Each number is 500 + 25 x the weight over its row's rms, rounded and kept within 0 to 999. Layers, rows and columns count from 0. Numbers have three digits each. The size before them is the row's rms in percent of the matrix's.

# layer 6 MLP down (transposed), 512x128, rms 0.277, rows 212-266, columns 0-127
116:494464512479529520487480506501456454492450449505449497534505516467493474494508502496485479517463491456470483507473479517465465496516527464508494446501524482518489553502468510505494471507471462496525526494512482505505495494540449521516508507504507477519524517481490469509506481536480499500499469477466410520478497527539541511509504543480512540476551507497509520495486495524483484480504
119:522465508524480515437490484471503490514457496486444455482514541501518540511509494521468530485532484497541499471468492499467480514518498492524501489486501551498590524510509507484541517487514489503486516525547473482530516487518472491498524503466536483506520502503507499527508534528528504543543421487493503527490530495521489526472500487476499517500468525496495509520448480504482513494513
087:542512497503503537533484496548534564447495513503499494500495494522491518491497514514497490497518491495513498542508519505480487511555510502508557511481531496474505567441488501459477518489508488518501486538510489536550505517495516492529494508491493488520453522491527523482497481499502504458552515449500531504446485524497487535508476491522513486468506496548540460534523473542535514510508
072:497488483506483487535475550516444478501497471457528508540521476492500492460497497493507529534499506527512495466482490534487443468471513507503458475475452500480468487519440465509515513443523496496509463485474484516474473502512495522482488492491507468505518508488538487467480501558532510547518534462488453495497488531504517561495516478519496523469489539522495486537496522509511508510527
123:485529483487508497478487483526494484517494485446526480512466488540497483537512531512521559501520526501463495517487497485449503527505536503492506483509455499457518528512512511458493507526572483525484475476502567471474527478491464481501486491522512536523520498503519481457504538478471485493520445465535494489516512509495512480528463469470484529484535551510499501521509530486511471539497
094:497497493471496520510447487452522521500501489551437470533468504516514490465534492539492511464461521486494505508480539460541500499506531460518545514510492506492486487504536473492489454466504525476519483540490524504489544492499537514482531550475499528463486480507475527534446492528455484486523481549528491502488519482457484492517510479528515486477533518487494531490486481487483503519514
094:549465495487513507520501513494509497505526517501524480507504493492498493478488523478505512499501531487523531525525492490484517513532504519481537473527557501473478531517470435448513515516559457524557492490550512468457480451495493488463530497513520503507498487539486481482469499516463496516510547471503511500491502442505509494501506540533472473471512506512494484471487516540527570508479
093:476490452469490502471459499547472518519508481522499495509499448469525550453488464489457513504494471490524496522519520467534498494473490536439525511519498479538527540474488512497499527459504490487511501485513497503515544512523504467477507503506507523511468502501491488443528504519488502516557487462534506498516508522488535509509492502536517467520529473506448463516475466503563514512528
109:454531537487487464490474511485495478483538473513503483490454540517508472516517478475496493499476491519505471526509499509540517485488428508525490530517501520540511517459500417533549507524489491497438448534492506494506497533525516480498489508515509512517476508477471508502461483491511482538521550517554495529496541488514531501501536466493491467495533503515472509514502470489494471504488
105:526538508530509476519503466459556488481533443505491526521499474452524497506536452522496526490512490540512522517521559455508500518526518480510502486496460507531519504501451498499486484474497537471502502515499450480510492513512564527491479511514483507464479514506481533490489500511499483475480507465482478469458442491483499471509495500481496461486519519483511476465475439486514509510462
145:462531518532509475499483501494508477521499523499474436497465477482505506535485507553512481451473485463463492479473486514467504480524514506521470500532487520529488478493516507515497484555503512558528497514499539467499542497505535507534534473493506493507476531483471523511487478467501505510494453482493499502480541495538470468481496528492496530506518435503549449548519463468494503494500
114:535457500508536522497475519522502519500502499521471493514481495513498504474457476478500491529558514515524510479521496509485492469469458504512506481515528480475504501467494544487511539505479506511451457507515483557510495552530480438541506517543518523537462529519491528511512515479529541515513514494515477517534484517479528554517471469486491466479502540505479513563477471519510476504508
087:487505489485492501523465536508456567491506454514513488510502510454499507520472527463539514554532516512460459478534485469497491539503479473498510513550515487519500513485516524473447486497493494476525516496498506508515531433496540498567505495492490475490534509505500471499513466495479501517514504491489509550484504525514507492526492452556487558476511510522524486466495489476532502513477
096:518467477491509505525534487526458482496490488508497488466492545490503541483499457526513527476461487531490492478536480506525470496513455527468548520469460523467511479520508508492501460498448506543550499488541486500475524489525510479469521495465511475504464456512487512482523489487478476475520516454471456508495501461481504484506494475507469537527437530514519483471502527473545508506511
105:488477506501498494491512564482532529495495552493477529452497522490536449491492533490457483506490500469511507501513517479495514480535497526539510493488495470511503524529486473503488495474470491470475488504490476546489482482477477550446459511462459499459517537521485502542470481515465496499476518469506436506495511479493505493485528568525476522504527493538537508494521504494505509456468
110:458491546518513513462505456499520474531532524519492473483528500528526478538503487510511462493479540482514473473510508533438460519511526494504497456521481496499507545517502503536545530497530495467482489515475500450538506462477532495522509492469525490540441499508485549512493520500488517498487513510459493502513490537452479478455544478501501513548475478524484486493485495463514496499509
109:501492485489450538506478509516448521529479512517474494510474504511506524564560521479446489500490542522486485509482534525468508506529456529558511473509506499508448514515502483524497518502507488523505491540541469485510498474549516541469536498480499543504485491451450543486512479506477503491500514489528495435499543493509505491523525485467504498471495516526521515503513503494487487536494
095:482481491491461491523503499509510518521457548492531472538473509563479509502504483489509521521559549504459497472524511511447443557528486500471524488549464469457506503476517513517538494512495533518499505505488494524521502465507446510537495502490509495476525489502499487478467495468514498494532546503504501477515515501458501573495530495490494498525489492541523504513511516485490539527512
103:513498489481532489489493478490517500487509531459471511547492519504478543561533436540504490466561463513477494492494436493507536480475529518488468510478465539477521535502541520487467504474468471486530520517459532505510542505519517515538507476484522507524485524512513519501530501480521509479487467505478511512542504538483533466512499513493531488518537496474471550493522505502488504488486
085:483516496517501486501506493499482472483487484513495509500447513495441504455538501451503510522490503508496527544521524494481512496502480474540504504546513470513527516542503489498521480477506526442515499515520436471558489484505520505513543509453502526507465448493516481534508490477527519447472508496496488463490545499497515507490488530518483473494490524487511487544463483536519551512444
110:532532570529479453518491457460510463474506506499476532493497508485505436510526530488498504479541483504503470503470484520468506482483508484519563469509506477539465532506459506455521518571519524513478475542487497479487475530503478493492489475519504495478476488539500491493478474513512479536524453518475493528524495502516469526461508513509443493492486492512478512498518498523505531491496
092:470490480495513481486483484488491516493519480483495528454496516556503465498510449530511466476461509487484530541508528537476531508520487497458530489501490495503531520466507548494506480524483514482494482511513453494522545505461495535544554482509514523504481540461456513460504492495481481484534485536514453507524477486477519499518514454519522508479507488459518490451481543510542473488527
097:505511444547496518513486518530525525496514499468446448470487485533490508496529450480525513463478504496507493483508505526484524511504504510508517497495453484498509509536498486495480527478535484490524459515533437530539535515490482508515457431524532517551484484486503501524489502507515475528480530488516519501472464541507487488467532478506469516530483503519498496514443514505528519454523
102:520516507483483463491480540447460518502499474537485513482527509498528485515515480464469492464520530503448506494494478475521459499515494479515460505539497536527495535484505475514491473512483470466543494510496533551518462495472499501470523510503538467438501520544489526513553513532487521467544537471530499501503521497509482512481494500484530531521451499519496493522494553507530485485475
092:473529472509459531539527550497465486510493484496492540477453472542512488490479480495498556503534481474503521520523531478497499536525489525481512516486500479532518531503472470518493536477527531484421505463505498530494488544509521486489520541525489538524488568504516513512498512522492552508524482490475505508482478488489553478516524522522499456521514537468511478500510491476491485498510
092:508494480492514491460505491551479461492522480539488499493473536540522476512465503510521526504520483508497527482482537496529491506516444545500533505525484525461481486479479551476507531484493455478491540526511508509491499471477501445501493514476502487506544536551485497469481504479453501477496483546492495494495475502475478494541474448527504514507506491510512480574533542518533495486476
095:512525494513491515525506493519516498484511508551532514530548451507468537501475470485437476493473473523491488481513513504445449493490497504439495487499527505534515518503490482535511506477512475498444482524476464514571509482491510496531472516504496497501508499495521463495528501513538556516457517505527491499485496533463495504543471456491514497470477510505465493520438490475501507499522
088:567502549498499479502507534467480461537529440498524506471516494505511496502509508479508511533475473502523480493500482482521513506495457505525509502535545486507501508558459498493537506481496505484460479510513513495541524481490503543485471522506564488506523512462492488524488526484492481466506508500510505510504497573528497499532478498468516478491498504479433534539509496474551540493465
108:463521491503534506474496530531464482532568473473503508489504500444503493541510502508562504497545529501503536506498501517486546516508458522493502501533552537533479518497492480535464513517487520526494502512503517519484495496455462482531515521493510486446511495544552512524524480491490517491482522520508499465486505481526477505463469494512469536521464536501494497437461509478478503505489
102:508545470473491498504549475488508520543493505516524463474527528519477484544485529453488484472505546459543475457497523483525461499552512524490471482518544487526534531539467484520480505488492504512501505498475492524527485504509489534471519532478464511476493503513489475463488519521458513463483500461481519483509486508504488530498451498493480492492479499452517449477529522456508499503456
086:518434456499503515510492522526485500513510486502538484509537504484487505523526551466485524530487491496516508538524465492523536512487494485515492521553506508515526486523491490483517466451514510542538515478464468472506516495515502518474542510529526524515477470549479493476541498528505491467555541507479526492489479496479461503505499457530451551483478520540528509498478486477499458523508
090:512523499478526514476512452454560497474492520472509517501506537493539520494509532509489465457500482481533500518524519525497471564472526522494507485495492490486529495495519447513484512519482464480482485509479483517528482541452538498533506508503456554483538537531514495538538503468480501512477461502487518485497512546473538531491528492548513474499495509523522485527517495456533512507502
119:475488471549449488511475490498501518539474530487501489498512491523522501488503459498479458511500545475492503472460540471499502499506459536452533491486528515520477480498500499534494508465481514496474491520546488457550462547502483511516508519495501474535482468501525502486454518520541516552511510518488469519512508545461505506439499518520519513477513505520482491514511464460555485511524
088:534526495540527466502473467521491499542493451525515469469523449454530477524536521517483530471526496461494478530483504504496489471528524506510521540512454519465527504493543499486500527473511483507552542494474522512566518499509497499509517503489511500532466517492489509518458489519487504489539507507475503518510481493425470527512531508536499499498532540483463487490479524504513509513538
095:531515495497523497510493516486520530479510470481536524521504514464491499464498479519500492498488468546527540515527507481504572497481496528534513546495480490511444477521444461497490463529499515455519495485492499509504515507513485492522496458505486480510548435523481494509534512468509524490500526526528499489474480534498529508511501488541536516524515492510552477501541475431504515460473
092:469526554504496461513433495482500500541475504481510523493506491520506512489513532488499499481473477486500492525452518520484493486517516490509517474528484495498515495483501497520503472528486516500544539531542577502473466458478490504478504488481501505517478450474519489494511452473517519499518514539478460494513507490526535531493509523471469532535497529509518462483482508447429516486449
095:438523486515515490512520515488476492522472547482486499510517485474513473465486511525486530463517523521566513503443509466533484472504541498469491539487454493497499465481483506487522515474483493509510483469529473518484550450532502463479516502505507501486532492525479481510521509484490447505545513508575463486532529518496553492499500461484529540508505490490484477499493525485499479483490
088:504474475546519522496520477536505487494504525525532535539477495454490534478559490487484459519534467501566500492488498527469522497540472529499464510509516495516557517468470488505528508512509482472478517476484472546523473502503510483520545489459501505483501544507472431500488474495451543510471507491506470461469471498520486500490497469497496487491459499483540509507490514516483507522493
128:545488518528496473432489507506548472546516515452506512500536517511504469513478536563524525482515535524492502490521466542504496524519520502507481481533475509494518499528462528467548531464488503493482492502487494466497511530488503492504512464505493502512534573513491462508490483473478487512497503512523504478500462537521480503497485473517493514514508515471519519520507510471468579463476
098:506491492509471508466482463498524569511491519503550529453510523499479484494501561486511499522538473468520500505510510485508488520496495561503549475521515493470512548550471498521526482508501467478516497498512510485542506517507519557481526526511502564516527511558505499516481518476542460513518556502492501482502519467507523545481468504485492500496489491490508477471508504480490551488492
084:541501513511520530531510500520488516481510428482528493501472523476546446458518556512547541475484511499553512495514498491478475532500468546481519503485519510499496489511468495527473520514497513487508541475549515502480499486481474444502552475505509501458473530519490455497494539538507504519495503480552518493462474541500513477471480499509496506510500529506501490497499475477520549509490
094:503509486471494471494506513454527542490533513501520552513536454503518504466520522467523521504523522469508498488518476478492500504517521526491464527530521543506486515490482487484514507523519479515450511461515498525512447524506473485540516486513514473492527511489466447549507515543519495507525509540471430495456510518515461518488489479496484467503496565470469513515509494459518529507478
086:511447485474471502441498497470454498517530485486514453518474507497465535517487515492488532453496444504506525489488505515499491486476452498511482500531535503483513505522497502452520512505514503502503534480470483499473467524468509457501525481487530473506465434513467497523494502484516490521516485466532480508496520504487485548506589489520452505509526485534482531522522506503505486462476
099:543525472518484491510548545512561471469478472515459533498543477472495536472487509499495493474520532497522489476475502595489489503502463473484500493470492506521519526520474498532494520522521492490514492492513517502548478484541531445529483495490480508503517534504500517463475488503493519517448532496513505532477463508502539497512514531492509467499497455514473459507510501478501544494481
106:474510490506485534516494519488478474508499536523516471491518497520582493492497475500533440501459523488439464518500490514487527483481476521506457512450446500490521498476468534468521534485520504475496509491514518479507505466505551505489459463449499542481522478497514479488490497497487464470481484450504509516536514507474506468527506510523489508474497547493501517524510514480482441508527
084:527500502480456476488510468524457459497516494509487476508491472488500479460530459481461511512527512538500491503514492508481508500490501498531476490491492508506485477456476531496539480494508539472520532468450516532551499449512523516527469540536487542458506493503475527516528538492486478543556495500548495486461462519514490510535485478510554538518516506509457487460499493488515485482508
099:476518492456510454541520476510507507457491500480472516499460535494482509461541517537514488490501446490463497498462536528457481519509474516460520527491485488461533487507501528499527476517523526484483528509491478485447503484517547467471461485501474482522516506453498527512496517516528479496461448520517514538496479469489508518445503500505516513497514520508526486533537530472525505546523
097:552494467504489460495509473529457515484493489501457518507495509512531506479522545505532491494482483496464541552501490512484507476521523531508528510464488508504512516516539561510483514550466488464459479481472486494507471449474466505523496494512501528539518530472528533520472479481511443564511480465492521488501481496486528506495482467532478516487480502491512504473524491518556506511462
080:485474489513518513507509525487504506492502496528504478470492482551554520478510512536488511555478436488541494537461544482498498514524470509473447536481491513502482505473475537516518521519453528488506524489515478509534513508513514519469493538495523494511501509503487482467508489500508535502479511454512462541524512504489469479499523450519543523507493508467498509567512519439518479492453
112:513480510522525527482529501494530500468483505515459451503488576482511460505463504496538433489532517520502477516465528490527498504505479490491525499514456481498475452435530467505496474474520441527495483485523483499485524521518443483509518519470492525511503501559493532473515512477510473510478511502494540492492441513516494489509479492491484468505517507485462517477479483489473509466495
093:507500457463541498495445490459445493546463510528499500513467552499497530473517485534506491504523466470475496510518511484527483506455519485533508514528488516540522473456476499499511507552519508499485469477481509497515533505537481522520520527484498517513542516489446510482513490473525493523528497514501469516505514460512556476527481473482555509490542511511508511486488465515543508461487
100:475502508507482509514488487505487470510522515464519494497464509478483523488467490492463466517507538544566467498538549447509510513490520527482524526521488508551549524529530491453496494523524474517537501503526477506476508518525509516538504519500479482474493517482480513484529512491488536529491495527490517443525507471513523508482513576518443482472497503537525495511501502514543520544499
100:498519487512516527499518510528481528503474472467491488515492463485479470482513504479500510510477453461521448495493502474502486482469486495473523429508523494469511529525499480536487481513467533467478461496494512453475533512496496541541486547515487460480532479511527491489496476515525529470478512476539483483459483554447518506472500476525496435461510504496492507484465495499551516506505
116:446536524533468543489474465510488477542513497508495523471485526490462489468505463447539526503502500535524508513482487468483488461486502538484486474475516472497506508532520483494517481496530473504497493507540446502523474540508478516493536466561447508494474480511531524503498517497537489522506503497506474473489508481498549467480493518507456523511473510460470473468482466531507519542499
100:498491529529521490491509513462509467524509507490488516489524468496526501511503503546476492540501462480535484486539458480481515497519523502478526481493468534529490524535500562480517523500521559543531506477490506536521501521547485486482516492485478498495501447467506489578484472520501508494460445505503502486524519511458511478470519464558456513490509514507470508474496500493527492513460
# layer 6 MLP up, 512x128, rms 0.283, rows 213-266, columns 0-127
098:510469498507495578485488492490494526508496462476523499509487494556543478485546544542508522452532520522535495499466476494505530498491513488475527525486458510521558483509507499453523499492493490531539514492516467520499523526496531492485505502540506511504509521500484513491486485519518502528518457495501495488474526533523483496515496501557532516516458533500499462484445454531532538489536
106:539501530455501494511500530495493538529467521483532524525505521502492494514500480499496505485488457470488528477495492457515501474484486534457489504509529491458499468484471518472472489483498507490505478491489514498474518526564513481541481487495548447514481472515486550532529526501529489498491549456416542518489495449554495498511492504539501505478489510478488535521514493466500502521485
098:510493504542426458478505479465486486451504519510524433508513514472518504488478472480473522500520489488498481511573497428493549464502527481498478480512494511485460490514504494471507475480522517466497508540496457514485484495504531472507508448520476517516506553489507441520498530504458490488502540503523527495499483493502512499503528469524486492526485535496514491499502517450497518501502
107:517512514513512514557491490528498495436536474521483508516480502528531483517471458525520496499495508552445523510486457522459477487535484482489500495483509483511511536530528514517521510541501515526474462540508491459482536500483468489465534515481522563521508515482518465514542511492488536510495495519536521511472526501502502531545494511509460497508503507503514470533543506487529461543472
098:483506468491537482466543543479496507489498527490511501505515492453510497491515435500473485465441547538486502510505477505465481539533485531481495485481517507495502512566513516516522551499501481519473478536531536509491497495555502526482490509484490521543555504528475519461483533543504481482511515492503528476454472534505497547495548490524488507493506501505488531498504489525479478532492
098:488493513558501484465519521509527466518461494535502498501505464433503482510484518492454490452503523470507535515498505516562534478513537489508479514467453529503491507530486494488469499504485467571473443547489529515537510479500464468485474522509483525491519510502552521498501510507522514490499508485496506470521514533477510509517550464522495488492519519519453510501510490536498500537502
108:482458536474485449500500436497502518480456486472506511523500463467509515523482506512516448514483486482446482503515526482522450538493517511483500519510530467467499476486535506494485479490512500472472498528564534493476478496540481483501465488528525483486484505486533534463516486469511537504560500476481521505445506487482499529512496464520517491484496530491513522485522511458451509469504
101:527472513509526489473480466486511535499461488517474496498498486469513458458450515502491418484524482494484493538464504521557500475486487465539509490493485488532516532503493537501541523517523505484521524520503532493518482511545470461495493487511476479487520522534493487468480522477510530547516433501508500473510520505528506531471504491540514525450506483472492478512491480494526527528540
111:529495485527490466520491507463499491528488481484479510520469499527493466465531491497548490449532505509465514519479511510485481505547488489504509534500501494530548490495500495545500525489542557539485521489502510481494460452496528464520483494478547531497511493541474499441465510515545509522468480497507487484439442498537529504462516468509489501515531494523488516479512515469501497525464
123:469494492525497473486472468534492467498482538477506461509504520482479541479501499541532508504496469482494480463502467491480535485498520543482520501509503544515539478551495529498517459509492469499480469509514527483466593501496507516525484529527495481535478505484497561506467466472460480484491468485519545498478528516503501504480498497529493517519546513495515444502504496508449508469519
117:514499490465509480568519521524510489508522492499471495515549499504531533504523493483529440506496494493504477507500462546477480485560509481502498471471471484484488488472509515539540516472501517474454473504492495458512499497448530489498482495491490576533503501477511498534511515470516503530501513456544550509516531507500501504479459487537510496518467524475544488541526523529490525493512
097:489516496491490550462478495514521486465518489442526512476509517532492493457500506513521505506510499505506496507518535507546526446512495446526497514462483489491534461496517518527531473459526527484495506530488496499492493506518511529531498487497519483508489487506445510487473507504477499480491433505499487557442586489557492490474459508504500515462506494494468471505471479473504511503527
106:467537544468518553481501518500496489521455531504485459519517462503522547522493509480507493480509473519525490486483509532464492503514519522488561491485551490468524529494493549515477512495491525498540469516533513509529481491510514457501464521527504481511431462512470463503475561513512490498524479472498504501514520498513526459453478498512478450485517524524497500499499493460518520482522
102:491520457538531502460527530510529479511507528500523496491507539493519513503472526530458518479458500531454456480572487509452510500494487502516477507471481510486485535508493517475509473535466536452464496473517491469477531507509495512488508466473509526493527484516465511530471538524496467467491519483474506460463507456472484485497458531500470480489545485545508518527487487496513499525511
100:488512479494516504500524520476521502499532468510472493508498510492524468485514515505527480495509489517485491458493504521527492532519524450536530510545479488485509528495506565493504515552464498501474503516470514484447518495520484500488512496480563517530475531528470533506473534417500517449511488528512502468520498464530514491527496512499493480564516509536453481518504484532525509467535
107:562515527476508478475491547530505507459472483471474500482483480530508510524499499466506536476473518486484569527526469503469492517550477480485493495483525509490536483523487505490507482532512495526520510510519467493534534526522573485493485506477495507471518457506531522513514535516499485491536524529496525489507528481528455543539492485490518507475463507468465523528470531501485452480511
107:513474522473506535484485500494496451578519509488477438470494479517506500489519504450498518513505488492512523462482536499512520535482487485503529505494519502506532498506511521460551519570514519535512493519478487558506502494509467480525458494493524511500515508510449477521502433499496499519490540525517507480505499536493489498427499533507477502544461489518528519501498507472481518487500
098:487526521456506510528438495508490480533528502491508504507496531482515442541529509543488531500483501476527496491504470524491506501475466538483516472494523489499502470499505530502462472558493461429494471557492518479467486539490504476537507518529492504501500516511509485436511500505493455493513510516473519519510447524531483551462507518499535501521525487505481513495502508488472531479537
086:459536513496493529512507521509487481458485521553491494490459488560515490497500456503511510505496477501497550565484495513499544534473486501472465544481503508496490486459502462488474512505497485503472457526483473476491483506488539515503512485500476503476478490532530447519493526517488479463485535460477524510437493482498480476513530497564521486460462499496494489503532510518481529473466
119:525499524493507473505432450490526505467484481479484489529479534513492514521534548519520540498561471531491507505439468520519499550478503481481511497452507534534479535506477492509522502555494520494510504523475483468495505526467489478518521488512448451505533467494490495500500516486498463521544477480457505471474484504489515500519537507490517493466497503507491482491524547511496547510475
100:514505487503479469554483540512517503518459516524510509475468487566486461512532524491533519511498512504487524521522534448488461517517503470515515495541505497504491485491470461470474509516475515470495466514498438496529525506504502512523503483457486545495483493482526518486540514506464474505477461471544454496538490480468545506504485470472502537543465465500488460506506533500509495496533
119:512502524473487460523446493539458494500520510486524458494462511493510461526503466492499496514479499491503485519500573507512526499524498510537462527546478505541461506514456496499496523525493507523519494512499457505509542498483498502526445548427506476521481493493499543516464479526517482493473515525506525483473485437495526516497518497468468490497491468503509532497511536508456512498471
097:506525471537467464548479458507445513465498510493502518526508502546470481481489492481509497495474509536460495504521483459499489458478529475481538502509503542497483460501523492456507489510532467483508505519511501548478494512470512478501499513521533576516480499520473467501486505513513481473480507517480498532505542512470502470522496470497504494457459458543533527506484567521484486499516
095:459491541512503464529471455470511491494486502501502514478463479530461531469531510517491490485513510501484470492511516517494518465514501529512516522561477474499581505517548528518496473482524492465481516473481492485474501454526482476494518500546481517507496520513477462528525529527463475471486490529461487543501474512515525474536478535467507536481495476489496491471500513497507559463517
096:485500505493477484495475550481500521514517553498537522478486466474497499482518478528495475492496526466468509497454503541478509479458510483491477491483566547516521473540482545492454467495514524462537470470504484542536513546514508517519515483547529472532512493502499508523462522532490464522482528481500508490477518493511509482499527532444521459466482503525498501505470517505493530526524
105:532520538484490490516495533532550490519513516481479524469504520530473501509447513477516519466482494496489510469491455461526510507480485489487437451525478482539481478542502483483510506525499507461525527506479530523510525498477523542467471497505452506520518507491528498530463507515502490459496470490506474483543496450510474504502486521504503564461473483512546507457481525529497471492527
095:501537500521483481512505497501507465461535505444505494472488557507495475459500421463542463452492504509511513470525544514478480481544515488499496478534519536505492461467508484473472495520476521504470457507539488492507521503478472528490524498487502463521464481482500476522447492460499478471509493532521483479516509466486473535492490513497512476480471495497538504474507552480518491521519
110:534497533547494555496512511505481501535508455449502495486521471467494492516447445502542513476486484509472564485492480496505488451495493493504514488534464503522496491527519530529481532520496491532510475507475501475483509501534474478468472486488499486511492530560516510522501492504539520485520495503482496470484493530530487463494479519481534502448498479538547491458451537506464520507500
107:458509476508530485483506489477492475514472501496516533499485513558526567450505513482540532475529487520448493497535500497497490507502503499508506534462488473513522506485489451541500494509501506476490464466487533484501466521478495495560498514479494507496495498515509515518481543508487470538477474505491547512500474510501503526486435517452479486508517511549497479528525475450524465467451
093:505471486513514524479532493509505510523490577490488467501530511481509485498509453488439513489494507477490520496497582487504490540504528491533509502492501514489511511536500543486511522515518489591528533517503460542465506468494511500524478508494513567528525526500517515475532529515504503519519507485500512541490519540495536514481509512527516524478533489515519515475471481460500490529484
093:473514517459486493525489527532511541465506571482482489507549486511472527504490484502524493468466521497540476484470466493522516570456485475487488489518482518510455482546536480519551529560487512481480527508486488528547530464507484505502460496499515478479523496465479509504483520548488511487515485494536508527476470489478526503528489495522534477514516496490536499480517462479506509522505
102:527517489501505521532535442479511473491473507484524482490467540504493494492471493485498475476496519513488484543495528500498460454493526506499490487459539537457521530482489483524505504504508514506541445523482485436485510445505468498474539444492495500507535499482465458548463501496527468470549497485495503483509537516515517507455527528500509551491512472495475491488511537508475500519506
095:515513530485501465489514491531476553472504518525472466505499486514553455517503530510525497501484516523526474511531515508483524515451542488505463483517501531454526489482530532468518456479488486512519519458529489513480539491540504486523450500525450512500498550475467477540489480518505501530502526566521540503517515490488460480519504481510527515470526525473489508472495472488468487504525
090:524499508527484480483473515483556484530513535485511482495470493525511522491494518536504533486483561511459517472470445517478447540441495514496503532515488581490504485496491565472505493509514515540486466516482519484533511492521503481544483506465507498490507484519502480482448482535543513503480477493505487480486481497480476517491499470490474429530504475505499478503521479510507501508492
089:497534545490487458507491467512485541493531507497490510476440494488522486552491502470490485488529498508474516508495474510528458520506490480486549500493479469453521503506492462476438484529494527526555480516516498470512498491541458464475475513490494534516534525513513492488500546523494498516553518531476524488510466529500530446453459499499513513535512473469522511476510499530494526510504
103:491501511505521488486499479487478470515482486480477459503498517462464493517495519466483509482446498517564532489512548497545514507533570458510523537554512520474476528484483521512519516508561509526462500520474496526479525483514506496526551483514507486506477450485528496515477488466463478525487512487538498535538535516481519510479501472452512492492542515466493501512514480520480520496491
103:478542476522454504509470473497509465504514508489552534502482493529478515499466486498499481556465522508484507480484543483514513489489486504536490477517472513510470524505514551467507516477515497440483516453512547502509535544484464497490496472484508535506515536482440521513473454477473511527523494548470535493543489507495489486521517493495479511498528480492541527510476523538475500518544
118:488503500471510520481432471487513520508496496509478510572489529505471514543465480491490529495507520546548465554518515524512511516488487493497499510477480509534506493493481511516507513476549504461493516480481518453480510501503504486492510506514481542533468541499495459487541488481492493505459449496500479495475490448508546484519486529514499511514481458450514542548502565500492501488496
097:495474516464543456495465524498508502498484504497473513518470487481539474473527438531499502475495512501497479454494528524471484499518492452544445505499511534486461487486493501507456529514481489530503487484511478537449493533513479504545519511465547467512476523491524521475497498548520516498493449535497527524491476493494486513561497491525516477486535475516477514495487476518538454479490
088:495514536487472482489479474481518473488497523537526477456528464488481514494489503508459440491513481513462501485501465544527488461490456453490480489529486492502495536466513473540445530522465511513424477517479499493487497507551476502520490498495531486510502539481511528492498483487499498496512498553456515505499464506522507500471467490520502469505507484505476547436519490459476499495510
100:488494542483503444463453484494529511478512549490520479531477536524500484469495481509477528497508496519517447522482520561476472524489504500507514512495576511534534526466503548527486489486497556519486498486504523524488487502509468483526514500505460530519489501477474512492490512482510427512502499518512502528502518553479543498508475532504502485474505466481497499529514532506540492512543
105:486498482507492477468489482550513460512467536442514494479474475529532523546488458505502530512456471501492488421437521496468512535524550493511489499505527507490481501558504523483526514483490480503497498489497444520495518495532524482448474501514475513513515466522500501505496497488479491540483528460501519485487508506495500522477565524504504516526465533479525501484489477516500493540481
092:507491529496505525496485508506481502443496531477524489511489474498490565495460475465485489533469528499493463476460569499499536515487505460523513522497456479495488479487507468472435478448534516486500486490529462490547496519463520480492545502537483476467505491492482504490486524507493522469524509523544506486475512519537520516492494469450501554522501490529478529519487493486499503492533
103:526506498470472485514471495482489484484457557511493528517547522523526485527475501508503508499461508531506436517487484468504490520487509552469477500489479498514514464559479457515480499510499540529523453482498530491575564501476495491469503485538491532497510465519480498479477544517488530502466524487496502478492504500464493528527496492506502481496519499461568483480513489491525510506499
093:451523502464472497530462489479501490507503491499468456508541515534489478524491515472543525486467463520502473504501495520478499503551505502523491475529479478448499454577510501548514493518514512521511506488502520541468510563440478478515482530486471492486546494489517489495495489529456493512469491505512482552471501474492481504488508508504465504481523493451510499473521454504478504516495
093:495464491492489454504522525500482496524538522505518489468485505478541517487528473445521487483527526480527527458517454515526509479520530522530498531470518515466547463492544483503509508525495466485467538494473458465519523483508522451503453499496498526483418490468514520485493521481542481541504521496495473495504529488516513505500479512493546463494500507498510466501502521456507483462513
099:522514500525505508510506483522528514459502490504499475528476479517516498476545526455521497504478498555510544538489532459490491469540479497490499506536467522488519546478539421538479528472517546481505521530506559494442523489545482493512521492465530506498495500468512469490507467500465484508498526505514519492549496534532529515548512515486521507507482522486494515486543496501498520502500
101:497498504478444483513456509473488502484464492490498491507478471495539510520491514510450487550480520520528487461478487482501507531503483512485526478502537552500509528487505479521480519505426484528511503494552511535465492502483493533496503505510461492519496488502475488469518455492468510549524480452484542517539526471485465546459524531482498506501451492545489525498476495511479511548507
100:464541469467532505532474482533525542496516505512511482458574560466497498532426465489544487515496498488477531522523497475481517527471479509518502512525477520492500497515485477521509500517524497475539496536478497466508521422516481503520509482464498486512475493491538480521487499488543488517473476497474490498462501496535509514504489499490483500487499470467486500493459543491510528470531
099:542523501544491505473482479476483494500460487485506498450510489500471505511551477525505522500464480550484533488511482507446562493529446503520512524519495501501485482467501499501501511478509486485492508473496495505460514507460490545476529441491495548545519492504488464512443520488516510507472518509482481508496447509522469508491465494510487527569524469537535494530514508518504534492517
101:504514441487547472544516535512520500519518475518507469457503450484526515484484508487518514514515480483437542506526508510530498509502502473521499521542464469486519489537478528449508494535504472506513505492458487492501505500489441520484492490538488518511498522503485472495480505443533434488538503436483512462518511493510474501527492509491495468521549529512499495534482497529484484491490
095:502506548495517552490487465480538477477494485499481500502478514485539553547498500505515489492466486519505511503510501478548468541452443514522508469477528487512521501522485499504517538494491496474485536539538523508465525509520485536504462444476506503481535488496434532478502488514490506475548489496483485499466477500501576489475509505521502499529500493552492497484454498501513497484519
110:494548505510495542548495470488508479509461529465456488553505492510472496482561452500489471503474500484507531484485487537502492472493508534471491470486475472507502510514550490525527512499506433514516514533524496515504514468504476447444521447500512529514512515511483491494539518464503497489513517489495533525504527534507545515479528499502562512481451490470477488499478511512475512510501
096:478554470460523514510490516522477515513521453519545474477493482548494558474495532478545492510489529487479484450523466510471487494493507501502480507528532493478545520490506511480492524467497500487470484479504494498483516482502480470479480466513415532497486510493538470520517492499460496517494474463496517493529522512500519533544489536517477464496529530499533472527488465494508519496555